config.yaml
num_attention_heads: 10
head_dim: 32
norm: "layernorm"
init: "normal"
beta1: 0.95
beta2: 0.98
weight_decay: 0.23
dataset: "wikipedia_en"
Each number is 128 + 32 x the weight over its row's rms, rounded and kept within 0 to 255. Layers, rows and columns count from 0. Numbers have three digits each. The size before them is the row's rms in percent of the matrix's.

# layer 3 MLP up, 1280x320, rms 0.0534, rows 184-227, columns 160-319
096:131143123117125159133141070106169198132121134142115184116145128147161132198128113160133075109134132191079138143126079150163133135116130111175167138192204190158125084096141166150115143079112135163134119136153200157118207137158171167090122117144114060118129197145111111188138160158153179085147135117107174134166129105141116088136152146107082154138128129144140107161107086107139173089141164098112146127127149144130140091168072130102107198097084153121096112167119127101154137113132117
088:128122163130129173084123158144084127145159134143140136136104188135164120109097144162098143091144176097099130111131117101115081109090172117112092140154095145084075153125134096158198105138135142073128146164171161135120147105107055154161132142115123120136058138164050117058159118148122143166117128165161131106196126140213123102104154145094161069149089125104133127152189100083137086106127071145131119075142144073144133139091180170150107141121140090113078138092167140166163154111108127
107:109131150087074124169129134138115082135166157187116139163074059175144142140117136139071153075102115184145125105101156165139116111134136101122129148156109123165186102141160169128083104129158130056135154084099076105084142167107119134113110216140134135071106090129150129154118180166125149112139145130123117112097121156137154086113154128163142120091107152134147169121133145155141111186129164140126130086141070090146131072184123142095231111100151092074157125153135115136124126134159121
091:165132174082164106143134110161102031141125137111084161073122128130165152097059111080110110099148094085140123115130135135108149165153147085150109133166178157152098097145077120151120128112163133105145108188151118094107100114171078054157116102066063100161096161131146116110148129151140102100153125101117098108137141135051155102139104164193063079166126119135133124176059163174098061170117159123149074075110159170182140079092148134103093113114132104189214095163054093157114077120151078
092:096114110101120097111137107138113164144207045121144129163156076089194103134139127150100188158155173136153065148139157049108199138151103142141100093149058166157164141100177107072133114093132140104098146165152144140170134094116102124084101131119108148107132205102133145181121140125116120206140108150123224149106091073166132166151130141108062124138127135119090185124072177155174127112106120090126146142122077169161067153133112132097139118099115150118137116158160122080078122143110129
116:147089151092096108164165149111153149098073146132115170114073074099121128180124151107095155135175098181119145190080147195118148141094151119123191101154179142147101142044105099120133167058105128147123102115099113146171096191094150126097129171080154068123117130152087089163126205089188066081152153129121116101164110093118113154119126108111113156132110190074128119138086126131146146133118099134116095177115123132073132109145089174155164130162104159117191121128119090171100139153104150
097:139131131121142127059102130139152083147143140079111152156135083180150150107122083148155127106130101131138158107163137103062104099184123135141149119197106137082142099104148149113107166177136073130096114164096079149152124161119106105128113196144141189160151068112136183126073172153079144142153144126137131127154155157194142170137152162153085100144149085102063122095109122113133111129132149170142109060159130106146124110138161115130168138133132131081138138104185157104159150083141119
095:139120150162085086164119124199151123111114125178128069067119102166132117201111149121187191108150127098106118144055135144109091125140131070133144152096127103189073128137149083117206088136093099147099127111175124133183138167150129130080153084107094134069118113113103091115114189090153130080183072101096086110154197124134109161107148143182126112126101145087120133110183137126093145115101106109095086144135110150111091101107110199084152084110045132161136163114134087070176144117107125
100:125118121100143116162163160081161101168197129079081127114122153060089125109096129146142198164106094114110093128136178097176123080159116130152137126142125142123117134118143164123109134110115196085152187073154116097134184153191146170043151127147114117204198132133132103060142130137080187104107130072045177123127168156105159191099172160109103099178133129107139120125145096120155156160151122117104138155080153132122129108142157130130182102100134116134105121135150139123133153095117157
107:125174137140119146136117142110146133165092085123125118147116083118101092158181140122109154140152111148085123152119160105112144106137166130124099196131172120121144112135079056140190143102053115156181090129210080123176114172114061168113137133191105164169207110144132113115124119137123137121141078099146110142109119196156108122089136116121081068114068122121139086179124095141062095112197178119148164071109132144116115124054169140109132059176090130119116122155198157118128116085114127
094:114129132095079116143200132113156139094141090154112185107159110091072097162114134151160123139096167150120128124130184089123124100091118116145164136163133155090118078052138108129130135113147093109132079117102176109116150136112169138083120175102153093072139153145161115162121146130101135115122143082058115140075144191104107130173118122175112115127151128092167132092186114140111110169145157118113157130177123121149191146150175148160085156126123090175133068128166184102139115111119100
104:090142120123126132126178103052142100133140138125103172156087153194131114136118204198139119086129129110135124146135088119102128111160092105124148117154154105101120138096084144150082143139109077062136118173119169163115111170127086116166144150172149144123148159152115129129133160121202179154100136169159170140130108111107150125142098170107093100156165177105160115074114118112113059114158161129131133133073169132200144084146136194130138154160147182150155148135119058103080176123128144
095:120131117106136112137147131098107089061148143111136120117181124127122133157172184153142152116116118144112094118149198177122136151132138153152146160135141118128108060161138130137179141146089156130153148104144133095109112153157126151142083125172148085178133140103106096058125193104107157142121079118189133161108084122068135098119109137143142144093138119169190147122169142114111107109140121214135132121128142127132155095159249141139084123129155122193131150130115098128129107110124148
097:147188115104123131175066087077143101148134120165110084153094111125141133131091151115121196107148154161087123126128126111088121109131104121140204061120093112144123136118123131184119087132154075086113142135110117071129172149168196131182130092136156058080150184163142122119174115112119158192187121121155121106109122118037149130153069116182099124192139167127155095078107122164143123066091132123151137074186082094124160107161116152122113111111125121134127083131175117100105141099151147
093:084170150162172119070087182094070150058175124096132147125113158103123091141149160178155088130162127091084084118085091076145088174136131122113137119125174092191089103087213166120117102154127112068149136149129104132114127183089133138093150134151153131109114075161139184147083129141128115152077091132153145139156105128112173098109155155060102133123114097147158151205140144145127127126084110081137087119121125126131108102149150129104098109134128158126115109093048127117118128130123122
102:142091146094139096100188171144137110139113157190142080073096190144120113154091154093103183142161143094087122153117128107110108082120137123162135094077123152118147129093165129100129124055084128100151165149144079119130173090102171128114183174068158183095154088131155139091118117121060116152139130063057118136117075100076126119099086139122097108133121124117136123158142135099158098190137095115147114186093106154081107106170105168112129128140163149185119122085160110165136110121154142
107:128119114100204164065125116100135130157117083102128133148166147102145103193104132136140049183165048084149139156124099137097127156141110114151056093155122112127137135119157096132088124108099128158143116128075095102173128071127140078154105111110118170121122168156118140149157095113052137203133133129146082127062103131136139160089108135169164173178106093106131109069181168131110031148175107080145086130170139121108158149142135103128102129133131119131104090157140139087124137138110095
096:107166142101129117132153161114120111091075135180133094134053139128108151124080185129145147105128132139128119096066118109120131070104140116119156125122127104160109143137137144134094188112170111178183170139138132113111152117109152113131154181156110080123088054149092085122110137116182090161170169071130165124075127100171174144136139203108149070176166107161124147139126090128150163140163163108088119085129105154159141124117148155137147151169091150077105124113136113049152142143131113
103:169109111112170151088072063164061109117169159130109162118137176107075127106127130127129109096161067128087126073143092136098106180111110139111101197111158090082063121116157107096157142154107166114138131073165162046148100137129061145063110145133141082089170160137082073157079141137159135128165137087188226155160115169111140127127111156214176100119152108160089173105105098151129145157131108145094155102097120133144143106150077179153135126158165143139123119114091146073152111114143088
096:162109097126106098142146137086164094109121100174099104107081146107163137122120133112135204173136139152144148139146120150096145135099145168176207121170148152086126076071161114091088159120153109091153154139152149153151128097156159127161115134168085095128142175142120122138116164180193108069131116103150145177156162157103212098168173163133133126115130165195134102139066108135095157143140152152091162142117188064118133143182073142139138077129158104129159088100132146139087097149101141
098:058116110094143125116108073183124101197116110153096148140195122133092117146150108142101100170142137097132129170162142125118121123162104163111156145109174131128103114131100121119103078072091110155123080127094126138127150130133109025118133115161148131142119101065177201089171125135135094122148145103123108102073156170175070128114154059142131145129142110067148168181110148109153070106161098101083113131126146154074133130109109114121135149092009100146202120108141100100166133143083132
101:112129159170138151149158193120107113122065114120121125139066095162137066137124141154175097113095152094153155088155084080128116190150105091131121174132085168111105144094161106148131147120145104153122114120083096196102044124090111087118150148118160118126094072142129095148058089149109103166143184127084118174118137115140116115095167101065140099137095135053071118117148155129103156171118084128148118126129122079063099138113145084123134117165113133161176093172142137108136080102117114
100:119098135133111150171111172110099094104145142127132139132135076170104111109050097145110094157205113160180145146104113157095111127116127106205087117120102089140073106160114074155109153145163115142105145071152141134113175128170134147090144141166041106125060141138154189103124141084116126166132163116193148169133186106160133122153120114111063122117100150140203100162148125139130102118188129139147089149153107140126144143105117126135140089065118075099139144118106126154108109122099076
101:177139112129119148161061131105129104188095131142129168097145132189100172088109096175119092152159099158136094195135172171121103161174127159145133120144118148078136116071108107156091119121100151144128120060090130167160150123144134165099171133139124128091168217115095167098118126130167149149092072140187088138074173163169143102179166139142164117067105080174156156153123158135098106130131138144118160081115133141105145126127111115070169065141138113134146144136118141168123111143089053
089:123102072133150173152076152136168162150162113105187141053137110094140101133074116131115157113158161149127155071142111104102136099173101102147096145141119103150101179171134161111159158134097119138086114132128079096113080166113170155152096057125125155151095165152125102130123186149167098120128110110180115059142192122160110164154093074125176090109104161100118130132114095197161141154115085125151169142111167129133106188157113140127123168179183152101121063064067138149096128138134072
080:131158142130098114116149145119152120093102069125131105084136070114168125125104158110162157138132144132131141119171146188105197151084082156143148140123192145150093145156160108121137170131108126117102146094220143131147136091142175073143161084146143112075053149084164136117109046118134142134095151085196030154160139115046108140100130108115076096120113145174119141110097123144146132044120088092155117133112151094105106146213189101149187118164110163185077134149181113162153140111110097
099:116165116126122105105070168162138122124132161157169144138113057137142091110090121139109166146151146131085098157112088095145103171111174103132137121120150144155081173160129124095160153105113133127173139100141159100138137181123089072161138101100194082184121098137132166075163063117141135120105189106165134120138117154198128122107119146096194132140151083065102125097165100088162127126122119156157213119164133117120129133202176110113176089155143193124101114086106102105120148093100087
117:151128190148146168127118117150108117111108174161142117153152167136148145140122141154183083127112104137136103129166118148145093133111124202102151114132103206121119121092127129139091100088062153155097118130100155083135080229118134213130108090065146127199142136160126081196084073083146214127232135112188135097093097143119081115151102140112131124111153134083153158145129134096148086154130179140072141129100088128128116178135167175137163158139136157103082124138161068168132100136148085
101:131158118107141195124155104138178099084129188081151092134118122085098182133092103130059111144154107174098136106136124113096103175154161083143198138115084114107141110109049142111146127185121158110143083079162138077150154160083105167111133147092105122067142126127121122102097164134089139098101158094166214116131162172083124073165172127143126115084149126104075124070185127144135133106134030195099150131133220231112162131189154112119106113064084120132127163186102162096116079164116112
103:100130175117088112202147123144130072141074166154139189175121143112150089123169135138135131084092114127117114171113085116153137078169109159090138148104112125104066109115172138085144142135121060119195161164076107093101143094085119133141163103099112136122091190112141082109057166058122150167117189137114173154099143120121176136100034077143133157121061147167151166129097096120144139091209120117136148067111159129165091164140145134141102066125153145111150128126076138166113157169098169
115:191099138124080153148117188150073099157136137141125159157188128095149078119151123134143146139123112084183162109109138121111136168175105077126077141106116127093096123115112115088120114083131163150094134116131164111132174158188116149194129070114152156134140100138150115138147146120128083109078098115154157087133166136106134078084151168114074181123080122166121122184206179062159135181188167135096134127172146111156164102156188110139088115135116180117139142065122102114109122136154111
061:159137063092153129150099127132137149129161144139191091133103163098102117119168132146165093191149086083117166157139120172177082127119168078101101107134128097172098081179090080159124104093113157145109101094067150156101143117161135125134136140106152156162120153154041100207086159163105167183125167090135203120090127165131073121106059061139112176079121106130174185120121156120126130110160187170179096125109171171131114134108077129119119119131141136068117115170169125101154132140132124
109:157109165088085165148121089105128074114176119102118190076158095111130126136141177122086174138168208083101127158123132217156119130121106131139161084145173129101134141093080108144132187139110099112142075099150125112142077171138112129096143113025129189106081129162125168134132164087109124130112107092137091155078170097097159147180170145141142158115110156160075149142094143187130119095056156161095104138155083146141080102143137202116099113109138180106110134170125111138147142143141095
090:193120088119199110165171103056126111134127158065120142109139090125123155150102199150204142128116129155129127101177086072099128138086099159108079182161156125161171177134099109130089167135148137185162180172150120090144113139139145093135146105131114192094119163135104107085148089139140162145152173117104121104124079116141155132115140143112117104104121145169136121128154130176147119170088206146143135136054151146154140111130175140179168116110160129135089159124157105131190117149140143
106:220175142165109136123063156137097069132142087095101095126134134167145130161135134129158173063074082134129158093119134089145137179111128114100137118124118112166115120095107140097187153072123160102104150143170203159138161165135134155173160098099163083171125157134108132178103078085170085190161143118133112161151119139180124109162118102060098115108107111109154135136100089174199126115128135093156099133076120150162145126158166128085142141148111136140111136131105096098192153075052142
103:117134168129110190143105174139122146131179067128119118134100088154130119112081132142211133168124175131118117108131121081117169122115087090113060125119114173082134109136135062145151173180116064132174144077180065180114119127180088124135099134189137144214138104155095156107093113088114085119216168137123126120119140187114159129155069099174072115185117114080077099185138093118096117121101153156122139120154096127176131106152144121117122145187060149126165098123121108081189117143070072
092:162118057076094094079157196114119142137134169163126187149116093118088116182110120132193076085131146126141145186191085182104138122137158179072146103098097154138183084137158069121123174117104119085132134151085143088109115113186101094123144095073147181103131140127125120086065100142139146191116133178158132143112149122131093069131094083161140163112094107163115080139076112122194100102181103181117167167093099138100067127146158115096147115157113133090116112123078122118137106114120096
104:133075135132161159110206116150098104117122089149145162127127089137088108142139138112133086103164142149153107090152202110099117174097063107092116127155117091120134121174167091191112078143138122101137123087136070130111060166134164111096169099072171140159116157098111164114160096111164085155057138159131120119156116122134164121083155130158184103103126126114077141198059145133118119110158110159099163105087133160072151183132147118141098128140138095156173134135110151130157176109082156
105:119107135129135153206072117114128142161129142152107170103133153180141106124098134113222175142116112232127192147149197135118113054123064143121170093125137090142085084109144135111149135146120156190126121139118133112105121125139126153082081070115140137126080139127094139178139099101065138134156150161124072130134153142157136086104131105142158099131178169171065154114092174157144123126119153134155159138092184155199111124096148115105127063108089118116076153111174132051105154178127184
096:110108102127085112120192126143126115168122141117112108143153109128119119183141148114132093165125105081120121122119103130146163153118125136163098046174104103150126193120076151116110074103127119082114092155172150181121170097162104114157122146143131092172193150173164121125153114142137112125125187186116116100130134127178014076117182160096094135180133091134134096188114199133152164150127140109125096127166163092104140123119133181142171106035117086122163109124142111161104160156154098
103:080107152138136160083150166141095141138156123147114150101180154096102087130139110101172165171103068152081129086138074108125127114167092163147210158173121104165141111150155151199135078104106143120165086142168155128080129101094177149126125105184168062133134100127108142134075216076088156112143081128121153108122115100145161133054133090133123123142077083107133078167145121127140146142102160103116109136122116119129127110174143117106074117071164115139137163161153151132168104160097183
090:088154130156119112136127104151168204089103131118156172080131091200080133166163093135092052170086122138154094158118105178120139133115092099118146116120168122122018138099133139175109125145176148139141134154124142090168105154107179204129157147156104092153151150121172121119108107136110133136116191139119092117101150119082081078126110123156181134138180146136089123136120118146135178174170094119102099128118136132209097085143170149178139153087152105111176108092120163144141117138134148
102:180124143099105144143185186094144127155204141141168136189030088085132161156154101131133125131129118108152127111093094129073134140100088083105142163140104130088133137135160179062109124166096122085090169155138187096148162119151113173158102176170169106156118129170159117161057158123175128103148145100111119089087077158197105171129064126104059128164118242166094112121208095165167098163214165104114090127093175124182134142153146131190101157187131141127121126129128105119120116170111171
105:169139105055154139089152097141126129147121167109071095100104099145135091114178129177102139159139130111128142065161130178104082204130107105043146147061134166139160125122190137085159050139114073075157159090099175120160151138116107159095113094214122128159135073129121135184170130126128129177109105074154193111135140148130186118107124055173104147096087097130104144114113116141121081171126102154103136167126127179090097174130060168071142141115152144090142169111099160176118121100149087
# layer 3 MLP down (transposed), 1280x320, rms 0.0498, rows 184-227, columns 160-319
102:097135147120162149098098139110093071114087097154116090125154066163145118185163172135205113154164144145100130118130097132106047167082139171075132114149048149060090099055119153114171121099106117152111182118193152141131183124129031101105153048201107138145156207154112126126181147153065153173139103131100129077189116115157151122148108117125081107127151142143111152133111095146090116091144146132159095146145122129123143129174082111142168111148151178110105155174141112110120100112144155
095:138110178137188100138080132129123148105154164137104167153147134118072085134140130137093152164128128173111115132127088136200117093108103131122120099103186115153142095108133160117112183108153011172153098146163135128102089093156166078117126129131148159087148113133185135211166093122187143124123102108155093101052132098158108082124154071191074186127155114054163144125161140111124167094180124088082179138088137142119138138106172147162147141105111136118174088182122143145064079091107093
100:088095155097169101066091125158132085114120049128116160172130157132134144140127170100129175145177130141140151101200090160084104142171170156111061135154089094127157113164188159110167202107112118144122148095125144120118147156122178174216046111141141179160129101146087147101141070099075141116170120064060185119122157127121158129112111090121119160148115096094114143182115187124120093099096091100162156160097171118083108135114097117135109146111124118168141166123169168116136099173152171
095:144117140160186105117074119122131118128156155103124113164133158103080053120106082119191088176092143151055112158141080089109137180087102123137161085152130113047125131095144117080130090119142160161132122098108140108077072143090139165079163127095104112105113153118157132108136062148116121096111151155121147102158105110151118180141080089136145103092141133111148133094088149127137143115104149145124089141102127094158130200124116138105135120121193139120184102149128114065125091105100165
097:142115158075126106136154162096091149124068071188125100081151110124177121195113104159164117079112108155109127107159128136078135144143155135100109130115118127069142098139209151134154150137085154122133167133133145169115071121117103085126104133115152136141099177168098108165146142132149170160130121104150186111139131151100177133071114161108094154158128142117140082011178106185148149192102106164160136171112137140103114152108143150111113162140094129135114116165173159062100071071137146
112:102123129053112150127101093218132178124136128143122135100141143121179133158096141155086114130110143105137139136195190187144130105156134100148110119109126111078120131090088153162123169132119120094131102117121105160134164075168117069084204104139177136098127060195157131072094147112150162121097149095113088168118195187115153143074107129152149106149105150152072069057148114077134160163104131119167088111138159141102130130152136104070136168170128082192097104138214141087174111158163089
097:192118154115215058158140116134120107106123131135117174184111158143120104088174163135138135153132093191165112111185162058127143163140110115102144107147166126118052109124100139128130093146151086136113126133095127125084105116169137174104120115136111106095156129123170153112146134135097212096135100093148110114100157106137095111123170166150093152080128147162135098136098133084123113178141137168093134104147107123149166086100157121179120120140118131089129111110080110141160120076177090
098:152101129138099042118111097167162127157132154174145006120087109160120107163148133070134171135137106108105141125073137088084198118067185129092153152122101128129146163179150134110125131066127133111126105145089091136182069115169126094090118106099161141201141161113141069166122122112077094116154139098143121152148156118200166139158140122120119064141094128120179157095068124141073120160180171103098117094199088156111161144149090106159175102125112092143093176175098110110123154029132138
105:121125104132130122090101130103148150156090103100120166100139154137160194101101121145124129096146169094178140140152161090143152087098085091096154125124051120103186088113182083161154134135161092209135138172099165089181097140097146106172138129073037128106169128155129146108121113088114141140100127139133146108107082108182141131135104141129138123105128141135089108147123089109167159130119067134062107115063125120031138091091156126144105133116102078074096075089128099128095132097154204
092:135103081148144111125097154136104084165134130143154055122142161137117175155141136115173124091146140174107110106137088127117127094112127140060111134118140132059143038114152125101060080092115155067150130041139100132132096223096088121136140136129125164142149205150101101103099113101058212140191061143120089120127099092148100143210136119118157047134167073141092150139084118109166142198175115114112115166167119099113091114137119144173107172150220135145122099134089172087103176136110090
090:138202128134135136086171104076149131146135095154137098126162142173157182131188160115097094120136133119106057106130145085138121158120118129081085147125183105126104158162128152121097175141132112113146156111112121173100163154131102103119128099134128148199140090099125146125123118215102160160143104181146138080179165125183137041102135127095148133076146106151085157162174147120141205122087109146117153121118127062059153136086065126150103108118139189104103199153159159084095105094142035
102:111115116123172093129140125095099167141155184146143129147158124128140125171126160161079132098112078154206141101127092146156127095164145126180160125082080102163171167101056173110092123200133120113129168144140176116100120136115152125111157130111129110148131114163099071127175106185108120152112164127095098165123122141193138074149104089172164104116166097097141150116132135182176119112072151085112112150133134141148190081087099159189124113164113097053144088094140137109112112137096086
103:095125108152090111119125067093152044119105084125093144149133140146124119103141079139170108063093136136132141114129111103119119120125085107094112097120148144140162119083140129167125073087131078113143092122114187130152072128117140183111145124092117178150123137148112134122153119080188115132202110136093118128132119111117148156104122186096135105121041087093125089114155124121097148093114132156148180107132102163113138130159112133065161102135123109126159100206103068157169144159129169
094:032129155163115134101092162120064143123126155087109141094138167176150111140140143124120142148140053089185130144121095146159100129121168163129118147204118091180113100185116142107175121221143150147152101058109134182126131132176084077092153097118139152129126103123096124149132106168160118110149122154150166154091094194164048120118140127072155083099127129168134149119111117130147111106221094141176115172098131119152159156123138112137151126174134193131136119162104136116157079098100154
097:069129138096089092169113124147101123148112099127153130073157089148109144155152132120112115184084104193105154143101115098156139114165148109071097079129155180093153113168136153074140153142110122195111136148056170113130158056088166082125165094134073093139177177124144109079171096125097131104082146105113091120131155138107140116112122085120184142142125145081126155153112162121113124140090129111147100187096141141153109150120104091112154132148194112142138097131083165157113151133061181
107:098126174144164096100124179098139121095123127105158129109139158044158158139160122127047095124130101117099110057086116129122129113070180163200128105114114114138132131202134115168101156154165134129146114140107124101089069142119073184120112081090104140215162106139142100088104082175083106126153149143085108099122162137122121092102107121118134093114151080110086127199092124111095142113157147130131138177130090069145099127141130112129130121162158170113112103156157110129082148143139173
099:137131178167118150101128216130097171159091133149075110160161193097202130121049134126136145126152116138078120149099186102129118184121129094146108076183114127135137155060101114102138097209154130121129145115136163069117065111149113170085137166083089100180122182117101143163103167141227119166157061152091100202121163107119073117156080131096124130119152137105131128105166089134111080139107165170136108133126148138160106054125101194169115157150079124153069115112127119119075156137133181
093:165151049139126128151121178189067088089124123149085074110160144090116118130149111097085150162125139146065128142134172157113128166130078149128099086128181149127230148122097153141188086102135134087110096081138170195113113213164089093207103130090153114104098109132143156121118133134097090142099105158115102124071142099131139131153080155153146148067128096113076115116153121120124081133051128117103139110158169094154145102163113142133152133072135158121147127176141131092133070116156152
113:143140116196127123122097150108111127130113121170113189108188125134110129119152145071071110113166169146140202106175110098077085102126101111103176121134117135176130139133173116114109171141123114134140069161114080063176097188112144108113139112126150169161089153097134101070118121121135120129147090153136167119134145137129168173100166120169108134115047130094149129134140171115090128142156084119093148145165109155137199139150177140189158142146093154130154108170146144154127137156138140
099:135141095184169168134174094174089171139167168132065088128185107161111174115208162149158070077062099148114156114130169144149102191169150101162121091163155125139118013133136159136181112109132127165086111143121111084140149154120133134134148221110201133134087130124170144111160118150133150122134206101130133125123138080103103151113115102186099101128162130109160164099177113141156111080162121105139123165132141132169134131118176133121054166118112155131088120093067106134159201155132136
100:138054124106122137088158126133146132173145087161126109128127137146104149190115142124061062134121150163114146127106120192131153169122189107091123159161119115172091114094103158075166086116113139077128164135185168085086117181173111098124147107153127090151127120186083083129154172140195141068146143119045166144125081136088110169136169104122133129164167099088127146131154190091114114155127118206146116119125116118158158149134178106144180104143132073132129141069110155182112112104105131
100:104118124102110071113116187123144117211097149106076128112149079101100132137114133167145130130155079200139109128144084127150125156167135184158170146125124035128143140161111138136141199130112100134111148133139157142143147111156077129068116160141098133081122101133115137061128065100134176061140182116155116082100101129122142134138077144129109177062153218143155168153051072114088125055126157180165118112189165123134100127134108122157142138117151180149206111092137172061129138114141142
102:104112130155169172115057123190065117108079116128161133128079114124132150109113167122152067151104186107155126103113078157103160150107107139148123116088092095173083095169184079091141081097137148090107161037111139147117191106133124072121138128117162102106151135135165086141145083106058139161138132171142098126145139133084138162162085127167128085165112128128157110139127123167119138127152147121028121098091193097136166153143176083155125082165124117109080125109123193152127090129201133
099:116105168093109167084112175105174146122140149160083127126169084098158117097166145123139085142127164094142136109160163073129142102100114131093104184104126104160098118099165079126065098145076109107120112070197143084103123138128138182139133104097082105149082093164111111156153090083114123114118149125058164134139141126181119121148163160095126029163120127119118125105120131135145080068045146121158129181148148107156137188135120175126096141167119158162127154103085137129084164110133130
094:126160166086115094126185090141122127165132148114119194112131163137155171112110142180142104130142127055148099119121096118094089121025132113132137126068096096104101072152182112050131080115115131062134114122152133127090149123142094127160189157102174125119120106122146138057116071163085186190160123159074110103139172066146186161146128068187121131151104156133115158082125111160111124100080142138163141109102159158127113076173135081122102099134082106093103165102166099134131100123146127
090:133117155081157071132072120139090185163137116138140141075096095172174117105140155125081097102182105074122152146179065158086133154162154064171123111110110106110174176145122127130083071147154082161140124111134153147094125149146093167082133152117108175125159136164122170153148094163107166117158176116099149142102180167129165075112141085136123162141154105082133130102127169127167128160103156107150139156185096160173126139111132172162122187086091074075148118129112173056186174134118152
106:100139128160145082073111104140123171101135109130145135105111109084144128115095153155114146196083160082156172160122126143105154058081112096109157067114153142092185177086162150160055081084111110175162118219139092162154052034112176160156099138178141137091130101083136108123139113082152149176102137137109087140069155127091119125088166125121143127133121140157148069158118071120126161103156108136145148161141145123197127143136146089142169154090058183123122168153065169094118111098186148
113:151148136104130110122089088157054092086142094064113071107140064118144137165172090181104110145008144124151108127133161149152078196157115097129099088167146147178114114118147144133177171137130152128120158143150121046146193121114101140151126057155140149143130155092131130113144150156104132197114176113125164127141085108109108104155135080123137142145134119140162148152121112122143178075137098168098115162154076181131106158094139120114152134116147137187137170102154111101116209150196138
102:153104107077142115138151138072122133153078076140105145137153172142162112077142191097113134151116145167157158162121133140083142117134158104128063133156079104118170120158163108080099119116123109088189139120106121097092127073123091151146099106133098123142114157149110131213127120118130147155147095174167103098120151111192048156090129159133179116170111141160159156110167185086121123090122089144135120115094108122153158120082127128112155079108142165136130118126094083141121135134095059
104:141157118079115113116148111159103181113132120159116119125141143161126111084126146125122083141108153119110106208090124100138107119104150128120126154137107158166163113171144112145133163175155107119164101152121140119122130183120120114151104081145132148027166112155113142114128085105132078099145104162131134162148117055198160112129087165055111101115159117042140084089096131162045128151151196126101156175030119074032146166160166103150141124151120097114097136151175122189115127111162097
111:100142143086130178114130118139110087086196169084181205145125129099173094144115152104165100095083177168123145074169198140120141098089135127103136090143177069131156124125089127108099161135130109190075154155136129160100105190115157121096128119210143084168184126130126159127145141165097083150130170138129145109140110100180135114099077120139080139132092124107072149151118171078103113163125132163168130084065141163168131158115092123100116139095161130146086134185125129173091127135097085
077:082099138136186095132166149160140121107091072067104125163103091149140129116120112110160100092089111172141127114127122156129165132177125147120139142145138199081160136182134218117109180142143093095107135058124079166102122194141099107125153120111162124130088133101203117117106092087146119108178123154136103143115125103140143166130115121167220093137098122133146143150086151128133095111179105124142116145168126117148117102104233181152100189070142113124107137109091146124141117100106123
102:141182198139133124157096213141191125140085137115139096109131131091207099106079163144170126096151107119131116116212117171190173146144102095137056119130092126126146154146151130110088049144112094092144113143140131133111189020134159169146117164079092132130188142192192163155128103148099128096143140130100145077139151147099162088142116109132145157141140158112089147088146136121143159130127115049169161127155128113136137123114103115146101092192123148130116138132073076104122092094129096
104:104118131165133167112105134141131161129104079177154110125062214153114117068182108113094168155162157089140079152118127166190109073132108140126087096111119123110145099127169153092111123104117120120104091101170144152106164114153101134133100134132092136179081143124125059132110094180113115184155127077124069109101133061131097172114176108114158102160109123137139129154152167137107093172137086113185136119125234143165124146134147102147102099104151118115162167108087107113099191171106180
105:182058139093108132139205142109108150215103126074141138139137128094081119155127158114148074152123127119115136151139132142105154098141160153115081128087134132125178079134130094074153161125168111127134174138160173185148113096124149163109122124080142100131161138166119086094120108099135148144129099126092107130118135141167110101135106219098104069171122173218166106125116144102162094081133151130142141153129125164174127080133168120072116142153121167114047137148140102133109072092115170
084:205113136089129087105147128150123139119119156140133081148116171143094179131105124102043180127109188111146121126086127141136109141079130151128123104141190123065138106138136139116108153123131112155095125095109153175090142172180181090168106112110082158115126068111158104127116223168107175096081113112105052097146130102128088193155152130081099133134132153128181144157139116156152133070159082138108098193087155115131096127117122131130143182122207101071117166108138106155094138116146158
097:157161146085146142128139230126108077154125120142077139143112172146176151135128099091133165104209111105211067146110097132141112139095161113153165118086161180091058095083122145108133124098144084095146133163143075124096164125094138105166101128098160142153120125137102145180104129115096122147106083096110140143172092178070119140147140112137151077059135112121220100089105080161117106119147165117117146107108093118152105129073132170075212161183091100134122097157145126093103127090195157
105:114132142143126075164176094100121132144142133141106128201142141039119155150094146098087132138070112152138121127159144106115103123124126115184080156138138125111152111133035147133079181178156129052115127081136125094104131146036089152091105093119073087117201120150131154109118162095158162063114138102092153107176194141152118136133122110148084087153153156139160116113153133092083137171147155083155126123162180128101118133130103190188116148106116083104128104133127168120097087179152132
102:122099162125121069089158110135149175096177107102136083095050154156115141147094129143151089147134071078121112167161112135133059182148080113113103120124157131082064133103119149129163112100108160113126153139155182145124136175109104073116103160106064184084173074084106130137090113118099077078130118169140112139147096145195093104207110141143166153119080114113196113133115070134145077120074127050104104144082131129095107153150161121118123158094179119185133121125148130121110161172146078
099:048104139166160097145106126098128145092164134127146135125098141074067071147099150081120157104125137119109176076140101104134142129202129138153078102101115161132193134100086166159109133114094105055123111197158099201102106126092069140169141098129117182157133194107122159093096120079112152124116121123101152116135112170200114147134141088110107164074090151141102195130135113192142129124220065115116153073087119120140131120114138144118176182112163125169175126142091142139171181135132187
111:119132120109130150083119119166097231097147187144118100072112161125167165110100190105180181135216133106121120132107168118133133125174066136098191176173111140098129067110138087104169107108214140165125077129174157139169139145173112129117127185156092075105124134061136127192130072143140128075076141105151171081129181079142091125098097152135123103204122127109141173152175093158130092114090167125107097120111081140154180151154152122127100107107195134140134164108109119130166121075123134
094:139143105158107147131102165108159133142112128151106125087156128137141160098074131066158125144142191136139116119107108124128130124121085026129118151131106109121132124176169212195098106056116138117158096126106118152110120164094120126102156141117143123130148137108157071142157087175155118064132096109165175094145091162080164126138113105171151161147115149139133104122143124141145158122135193122128137144185057123151195071103106100147128144111146144149143176075161152102132125158096113
098:095119160089144133141122129148148147072163150128162147158058161118108130196091130185131142081145157167155117148139139094103119138128144167113144123170107148216121148117186124152148144157127123113165177106150116168146229129142111178178129196101055138079097119157129179131126065068137085147073090152114111101087163120150115187129148168102156154126172111189171147120154113127108136141083172097143133142166134132043201168185098122089170118100121144136149128142187114127132091123174068
100:144119098108116149148126171145163117182143131101108153142129108114076129125202137138117155155105102092137122153145159134145140129081117124131133079122070127129104153107107099092142133105141091123151144107115169120092137125074141161120128128138148120099164184114112155131104165119157125109129137187104060133151111090161124153066171165155118122105085115127068079097173163144131168159183083148105063168087171133127105096190110090169070155140115097133129132154172148115154133099126173